From a checkpoint of a small transformer trained on Wikipedia: 16 heads of 64.
Each number is 200 + 30 x the weight over its row's rms, rounded and kept within 0 to 999. Layers, rows and columns count from 0. The size before them is the row's rms in percent of the matrix's.

# up: layer 6 MLP up, 2752x1024, rms 0.0223, rows 1235-1251, columns 640-703
# down: layer 6 MLP down (transposed), 2752x1024, rms 0.0192, rows 1235-1250, columns 640-703
# gate: layer 6 MLP gate, 2752x1024, rms 0.0216, rows 1236-1251, columns 640-703
up1235,100,173,193,170,223,237,192,220,210,238,183,194,222,213,205,182,239,221,220,214,198,135,171,217,187,202,213,190,180,233,135,205,168,210,218,224,145,198,208,207,237,173,228,218,133,149,211,223,168,229,202,210,194,202,198,194,200,200,181,197,234,210,184,184,159
down1235,101,184,224,224,200,197,185,183,307,200,183,221,234,211,170,218,172,203,172,253,193,174,166,136,216,195,181,175,231,205,216,212,179,272,264,163,157,241,185,224,243,171,202,217,153,266,206,206,174,217,141,236,181,191,195,182,161,201,167,210,229,192,173,181,170
gate1236,101,239,267,172,192,248,208,194,215,186,204,186,199,165,184,213,232,179,198,160,142,202,204,194,182,218,245,180,174,235,176,186,201,244,244,200,183,248,188,272,222,277,213,155,146,149,199,179,237,178,205,231,173,190,212,229,177,218,213,203,108,222,197,224,192
up1236,103,178,204,172,162,194,242,219,202,197,172,192,196,177,179,149,137,155,202,263,185,216,171,211,191,225,251,184,182,263,170,129,251,189,194,176,194,187,259,204,204,234,188,145,250,220,210,187,211,203,138,178,201,177,207,188,201,181,200,180,145,185,232,231,187
down1236,102,158,207,218,216,143,210,244,247,185,211,227,182,205,172,152,158,181,213,197,262,247,190,207,199,218,220,161,220,194,192,219,195,178,219,268,231,228,167,189,209,238,191,228,195,211,168,262,171,144,192,234,225,215,182,154,198,205,178,220,228,213,195,210,181
gate1237,100,202,235,143,180,222,222,223,241,252,176,174,195,170,187,228,188,213,189,182,235,218,248,184,268,191,151,156,253,193,238,285,170,172,232,221,229,150,123,215,188,209,223,223,202,190,193,212,226,200,216,175,228,182,193,175,181,159,143,136,190,247,210,194,257
up1237,097,234,228,244,177,158,207,176,228,258,121,200,174,232,225,222,167,148,201,192,215,192,215,273,301,186,234,167,183,201,186,198,209,227,142,208,223,227,173,228,246,162,188,196,223,190,177,162,208,242,206,202,174,173,244,174,188,214,196,160,188,209,192,179,158
down1237,099,227,206,212,208,169,225,169,163,237,221,203,194,182,190,179,233,250,213,202,196,227,191,204,220,150,192,134,202,180,190,220,232,153,235,194,185,193,240,206,160,196,231,218,235,186,224,239,212,238,180,233,178,236,160,184,186,242,236,214,260,163,240,259,204
gate1238,101,229,179,226,228,151,251,174,176,236,231,274,202,192,200,180,196,171,219,223,209,190,234,181,181,238,228,218,161,205,196,213,193,257,232,237,161,198,214,230,155,227,135,204,278,202,214,223,233,259,182,196,181,206,179,198,212,201,242,195,197,196,199,175,184
up1238,101,192,188,205,197,223,194,228,156,200,173,129,187,183,196,213,241,208,204,220,230,140,166,189,184,221,182,216,151,180,202,230,196,216,162,221,187,158,189,211,137,221,226,194,193,177,229,231,252,215,206,160,178,171,150,224,266,206,232,224,233,214,205,201,229
down1238,102,143,214,178,219,176,235,162,215,205,217,234,174,161,195,222,234,148,207,140,189,232,215,225,211,247,230,199,145,235,227,185,216,231,243,191,183,229,199,248,256,219,203,240,184,201,193,213,220,211,197,239,209,238,182,245,220,179,183,267,237,194,207,152,186
gate1239,104,192,215,237,242,223,184,203,197,176,215,232,172,207,122,246,243,174,215,177,191,186,238,187,192,184,216,197,205,170,198,263,149,196,209,216,251,190,235,253,237,177,203,162,184,220,229,217,245,251,189,204,200,186,243,206,232,131,242,206,223,211,183,201,162
up1239,102,137,207,193,184,148,207,181,253,168,151,225,170,171,215,191,214,201,222,247,185,202,249,144,208,204,218,209,193,177,197,247,215,245,197,239,193,202,175,201,194,189,215,198,229,219,258,149,195,210,166,192,219,163,233,176,235,175,177,232,177,180,181,204,261
down1239,103,172,236,165,191,198,194,233,165,206,217,188,197,176,210,165,227,204,178,151,231,167,187,151,186,153,232,257,195,257,294,211,174,220,183,191,256,199,136,256,201,214,187,167,222,202,244,250,196,215,215,242,207,175,200,138,179,197,141,188,263,215,165,200,218
gate1240,100,191,243,208,196,211,165,208,217,201,234,165,241,226,156,235,228,171,189,232,152,225,183,174,256,205,242,194,207,158,195,218,112,155,150,200,162,224,227,258,215,167,170,156,175,175,164,209,203,196,195,207,194,170,174,194,162,233,239,256,196,206,260,183,159
up1240,103,234,177,147,172,189,217,181,200,172,195,176,151,234,232,154,255,232,169,210,205,206,191,182,217,179,154,210,187,211,227,184,163,199,224,175,232,197,177,204,220,174,175,192,217,247,192,243,203,219,157,186,198,132,195,254,231,203,179,223,227,198,230,142,195
down1240,104,244,181,215,196,221,189,186,196,168,163,186,208,221,185,247,230,197,186,149,241,195,190,250,226,230,235,175,249,219,213,178,170,227,219,183,240,137,203,194,228,234,223,234,229,144,193,178,119,230,184,175,267,249,169,185,209,249,250,253,215,141,221,188,215
gate1241,098,205,162,209,216,185,210,188,176,202,222,138,209,183,209,216,203,214,198,232,214,233,163,224,179,164,191,215,201,193,173,210,190,187,245,182,225,172,194,187,158,172,161,209,203,184,176,184,186,192,173,178,245,234,229,196,171,247,168,204,134,160,248,252,211
up1241,099,193,192,182,252,190,221,163,180,210,268,222,182,165,174,183,226,253,214,197,195,195,243,220,204,173,214,209,184,224,182,179,166,241,198,217,189,193,168,164,241,238,192,234,194,215,195,175,196,219,222,230,213,174,129,167,223,185,159,215,232,168,199,171,157
down1241,095,207,184,212,170,186,163,183,182,161,175,161,216,248,229,153,173,216,207,206,226,211,172,216,184,176,177,217,192,178,237,219,242,163,191,160,170,241,206,166,127,164,193,152,200,175,207,208,175,188,211,222,206,212,229,196,188,223,173,150,198,181,227,213,233
gate1242,102,207,187,177,184,132,186,210,154,160,241,250,159,231,141,189,211,177,198,159,180,195,254,224,208,208,196,164,226,153,218,214,162,234,158,177,226,161,208,211,166,239,141,210,212,202,195,189,208,224,187,190,219,229,218,206,201,206,218,200,181,220,209,182,206
up1242,103,244,200,205,154,212,219,197,201,203,172,227,206,180,190,213,170,207,238,231,200,201,198,189,178,195,190,239,237,178,156,203,171,242,215,232,256,158,186,259,152,206,180,174,214,233,185,186,198,160,200,199,192,200,196,198,236,181,208,205,180,168,191,208,193
down1242,104,200,172,190,175,205,231,211,262,222,208,223,185,235,208,223,223,159,153,144,174,148,174,195,218,190,201,226,223,179,197,250,150,204,197,190,217,228,194,232,187,234,179,207,234,245,177,171,171,165,243,203,214,223,234,220,234,205,195,199,172,140,215,195,262
gate1243,098,269,199,168,192,225,238,209,200,214,212,230,232,247,193,175,185,166,176,154,170,197,292,210,176,191,194,242,167,156,176,190,240,192,173,206,256,220,190,189,183,132,157,174,178,189,154,150,170,176,196,107,217,177,210,219,217,218,176,169,207,174,198,180,208
up1243,103,208,240,221,160,204,270,232,186,163,145,212,226,194,203,237,219,176,206,167,176,204,190,222,164,219,185,244,254,204,170,164,284,199,134,202,224,250,199,211,169,175,202,223,158,210,182,166,191,184,240,167,189,241,212,224,219,205,185,160,210,154,216,196,212
down1243,097,169,230,143,235,165,175,162,251,236,159,165,273,254,248,210,222,205,188,219,275,217,152,187,168,230,229,157,204,180,193,231,234,129,206,153,213,171,176,145,184,166,164,191,185,238,174,182,188,153,271,215,142,199,188,160,218,194,183,205,213,179,138,189,203
gate1244,100,184,197,204,207,208,194,198,164,231,198,202,159,132,206,169,204,182,235,224,154,229,187,182,151,168,201,202,181,238,232,125,218,215,172,161,185,164,218,209,159,186,195,177,196,177,177,201,270,267,195,195,189,274,182,170,169,204,212,223,138,144,182,186,183
up1244,099,138,135,218,171,175,230,184,212,275,143,167,214,233,260,252,177,190,225,139,195,239,162,228,148,210,231,201,209,226,206,154,228,240,184,231,196,286,180,148,190,223,185,238,143,171,247,215,171,183,205,172,198,198,195,162,223,218,242,241,168,186,188,217,239
down1244,100,204,254,224,250,216,238,195,187,229,184,165,231,239,175,240,195,170,207,230,182,154,177,166,249,194,181,217,180,225,186,195,210,173,230,197,232,214,208,248,243,169,268,232,174,162,210,139,185,163,147,226,186,191,127,227,239,218,286,150,175,206,146,142,227
gate1245,097,287,253,228,175,180,209,192,192,233,179,209,188,240,206,208,180,181,221,230,228,217,179,169,216,197,217,227,231,164,247,205,202,233,200,184,262,196,154,202,178,192,200,208,156,176,161,170,205,209,261,223,180,188,224,241,133,175,196,141,203,185,187,172,181
up1245,103,196,248,201,189,220,253,216,172,205,226,164,197,251,165,226,246,246,163,223,227,215,193,189,158,207,204,188,172,220,227,175,201,208,206,182,177,221,195,151,197,192,206,220,178,172,185,244,151,216,195,180,156,283,203,251,177,224,217,167,204,175,216,223,233
down1245,099,225,193,211,174,206,172,236,251,248,169,219,205,197,212,186,228,193,177,216,192,218,236,229,192,214,230,192,177,225,149,242,233,205,194,160,216,190,176,175,163,179,213,182,161,226,227,236,255,219,164,191,178,212,139,167,192,199,182,193,198,217,229,220,162
gate1246,101,203,197,168,198,219,239,191,136,201,208,217,185,238,186,209,156,254,213,201,196,160,247,211,247,193,251,206,223,191,193,184,209,219,214,220,242,245,180,234,212,252,191,243,222,220,175,245,172,204,167,146,271,188,210,241,223,174,201,185,159,192,226,189,233
up1246,096,226,217,222,198,170,176,223,166,187,209,211,212,217,173,202,182,179,232,170,182,224,151,169,138,157,173,239,236,255,221,201,187,227,284,210,207,204,234,197,213,214,216,199,184,197,207,182,174,191,212,215,231,235,184,171,250,243,189,177,234,197,195,169,194
down1246,097,225,229,172,175,182,203,249,152,174,188,206,209,276,168,196,214,213,140,251,227,194,199,155,234,189,177,188,179,209,191,234,231,234,242,169,204,176,203,190,227,221,153,222,163,203,180,261,200,217,222,195,227,221,175,205,169,203,185,227,237,211,226,209,228
gate1247,099,217,220,213,205,197,159,168,151,213,189,226,250,192,163,200,158,211,206,234,232,196,220,226,214,186,195,124,196,186,168,201,231,253,225,245,172,224,219,225,259,216,190,216,226,206,222,151,207,192,203,172,213,181,282,196,152,215,202,200,141,194,163,199,169
up1247,099,155,243,198,233,186,175,190,225,193,148,214,195,183,154,208,229,196,167,190,235,202,165,157,172,163,186,205,186,184,205,200,231,225,189,125,176,183,206,221,195,162,210,135,240,235,194,227,200,238,180,230,242,159,181,250,171,202,186,147,234,196,157,215,214
down1247,097,228,144,202,220,150,216,150,180,203,226,166,196,192,166,140,169,208,194,218,193,168,226,247,177,178,269,151,168,181,223,142,221,197,237,176,150,177,179,166,182,197,191,181,231,185,155,185,193,181,163,162,184,129,181,183,210,213,155,203,213,210,226,163,197
gate1248,099,252,252,205,244,239,174,182,220,197,176,240,195,168,187,235,206,224,216,178,171,215,180,205,241,207,133,233,199,237,118,223,183,189,243,239,205,204,171,210,139,172,257,202,210,138,218,224,208,196,175,196,190,190,228,216,213,212,223,221,189,150,181,155,220
up1248,096,168,191,167,183,219,187,149,219,228,168,223,209,225,236,171,202,170,201,208,235,143,230,177,219,125,176,202,280,163,242,224,158,177,205,196,217,228,210,203,181,153,203,225,180,222,212,167,209,173,235,201,221,219,242,195,219,181,165,180,173,225,229,188,220
down1248,097,179,232,189,190,167,201,188,223,182,184,181,216,194,182,184,185,210,231,245,217,200,213,211,259,235,218,161,144,224,192,171,214,231,193,226,174,208,195,239,151,211,201,138,188,201,190,215,180,210,272,222,195,180,236,164,229,199,256,219,215,216,201,193,225
gate1249,099,201,210,180,180,264,232,221,212,206,219,182,213,241,249,167,249,223,234,206,173,162,195,225,202,193,201,146,210,180,206,208,205,197,153,232,220,197,203,225,195,186,184,210,207,194,216,189,248,234,140,220,240,224,191,231,180,214,242,241,172,167,222,166,199
up1249,096,222,188,197,206,301,249,195,232,225,214,161,220,237,150,161,226,221,243,194,211,188,211,216,237,258,169,202,216,173,221,141,198,221,178,215,240,186,204,186,143,213,191,177,248,236,129,146,196,215,137,197,166,189,147,175,237,152,184,134,227,219,189,180,223
down1249,099,180,212,190,229,236,170,252,191,199,191,193,193,215,246,219,190,200,151,186,179,182,176,236,201,196,208,253,231,213,205,166,171,182,237,170,168,187,210,200,149,229,242,222,205,168,204,181,233,230,188,225,188,233,210,165,200,180,250,206,223,158,215,203,114
gate1250,100,221,205,184,178,222,230,202,202,194,211,211,244,173,193,225,179,224,214,221,147,221,135,202,213,162,254,235,218,235,231,246,189,202,228,204,154,155,246,192,162,194,195,201,177,166,184,255,228,223,184,189,211,158,272,225,226,209,219,205,173,197,169,202,194
up1250,099,179,192,183,199,200,179,207,230,172,154,241,174,163,176,219,240,236,253,179,219,232,221,190,201,234,209,214,174,143,255,215,192,181,230,174,190,212,237,169,257,233,225,190,229,163,246,203,187,227,179,191,221,168,172,162,215,193,222,236,247,190,157,215,170
down1250,100,209,174,150,234,238,225,137,221,208,208,198,192,192,170,214,194,225,173,196,187,242,202,184,244,255,231,208,272,181,170,193,142,221,206,188,205,210,178,231,200,240,142,208,161,197,177,186,184,187,231,196,176,154,262,224,239,162,162,193,188,210,220,153,211
gate1251,100,210,222,151,213,248,227,189,189,181,242,198,253,244,174,206,206,203,175,168,180,188,168,211,242,193,255,216,203,226,200,212,170,169,212,119,208,193,187,191,195,239,194,167,163,200,214,217,225,183,275,226,187,197,223,253,141,258,207,215,148,181,265,182,266
up1251,099,266,217,149,198,207,150,217,151,190,177,220,196,176,179,199,176,176,161,188,204,252,227,246,236,238,159,172,206,273,223,169,183,189,199,215,193,182,218,194,254,162,191,212,201,241,204,183,199,214,216,205,218,188,159,179,129,195,223,240,181,242,197,191,159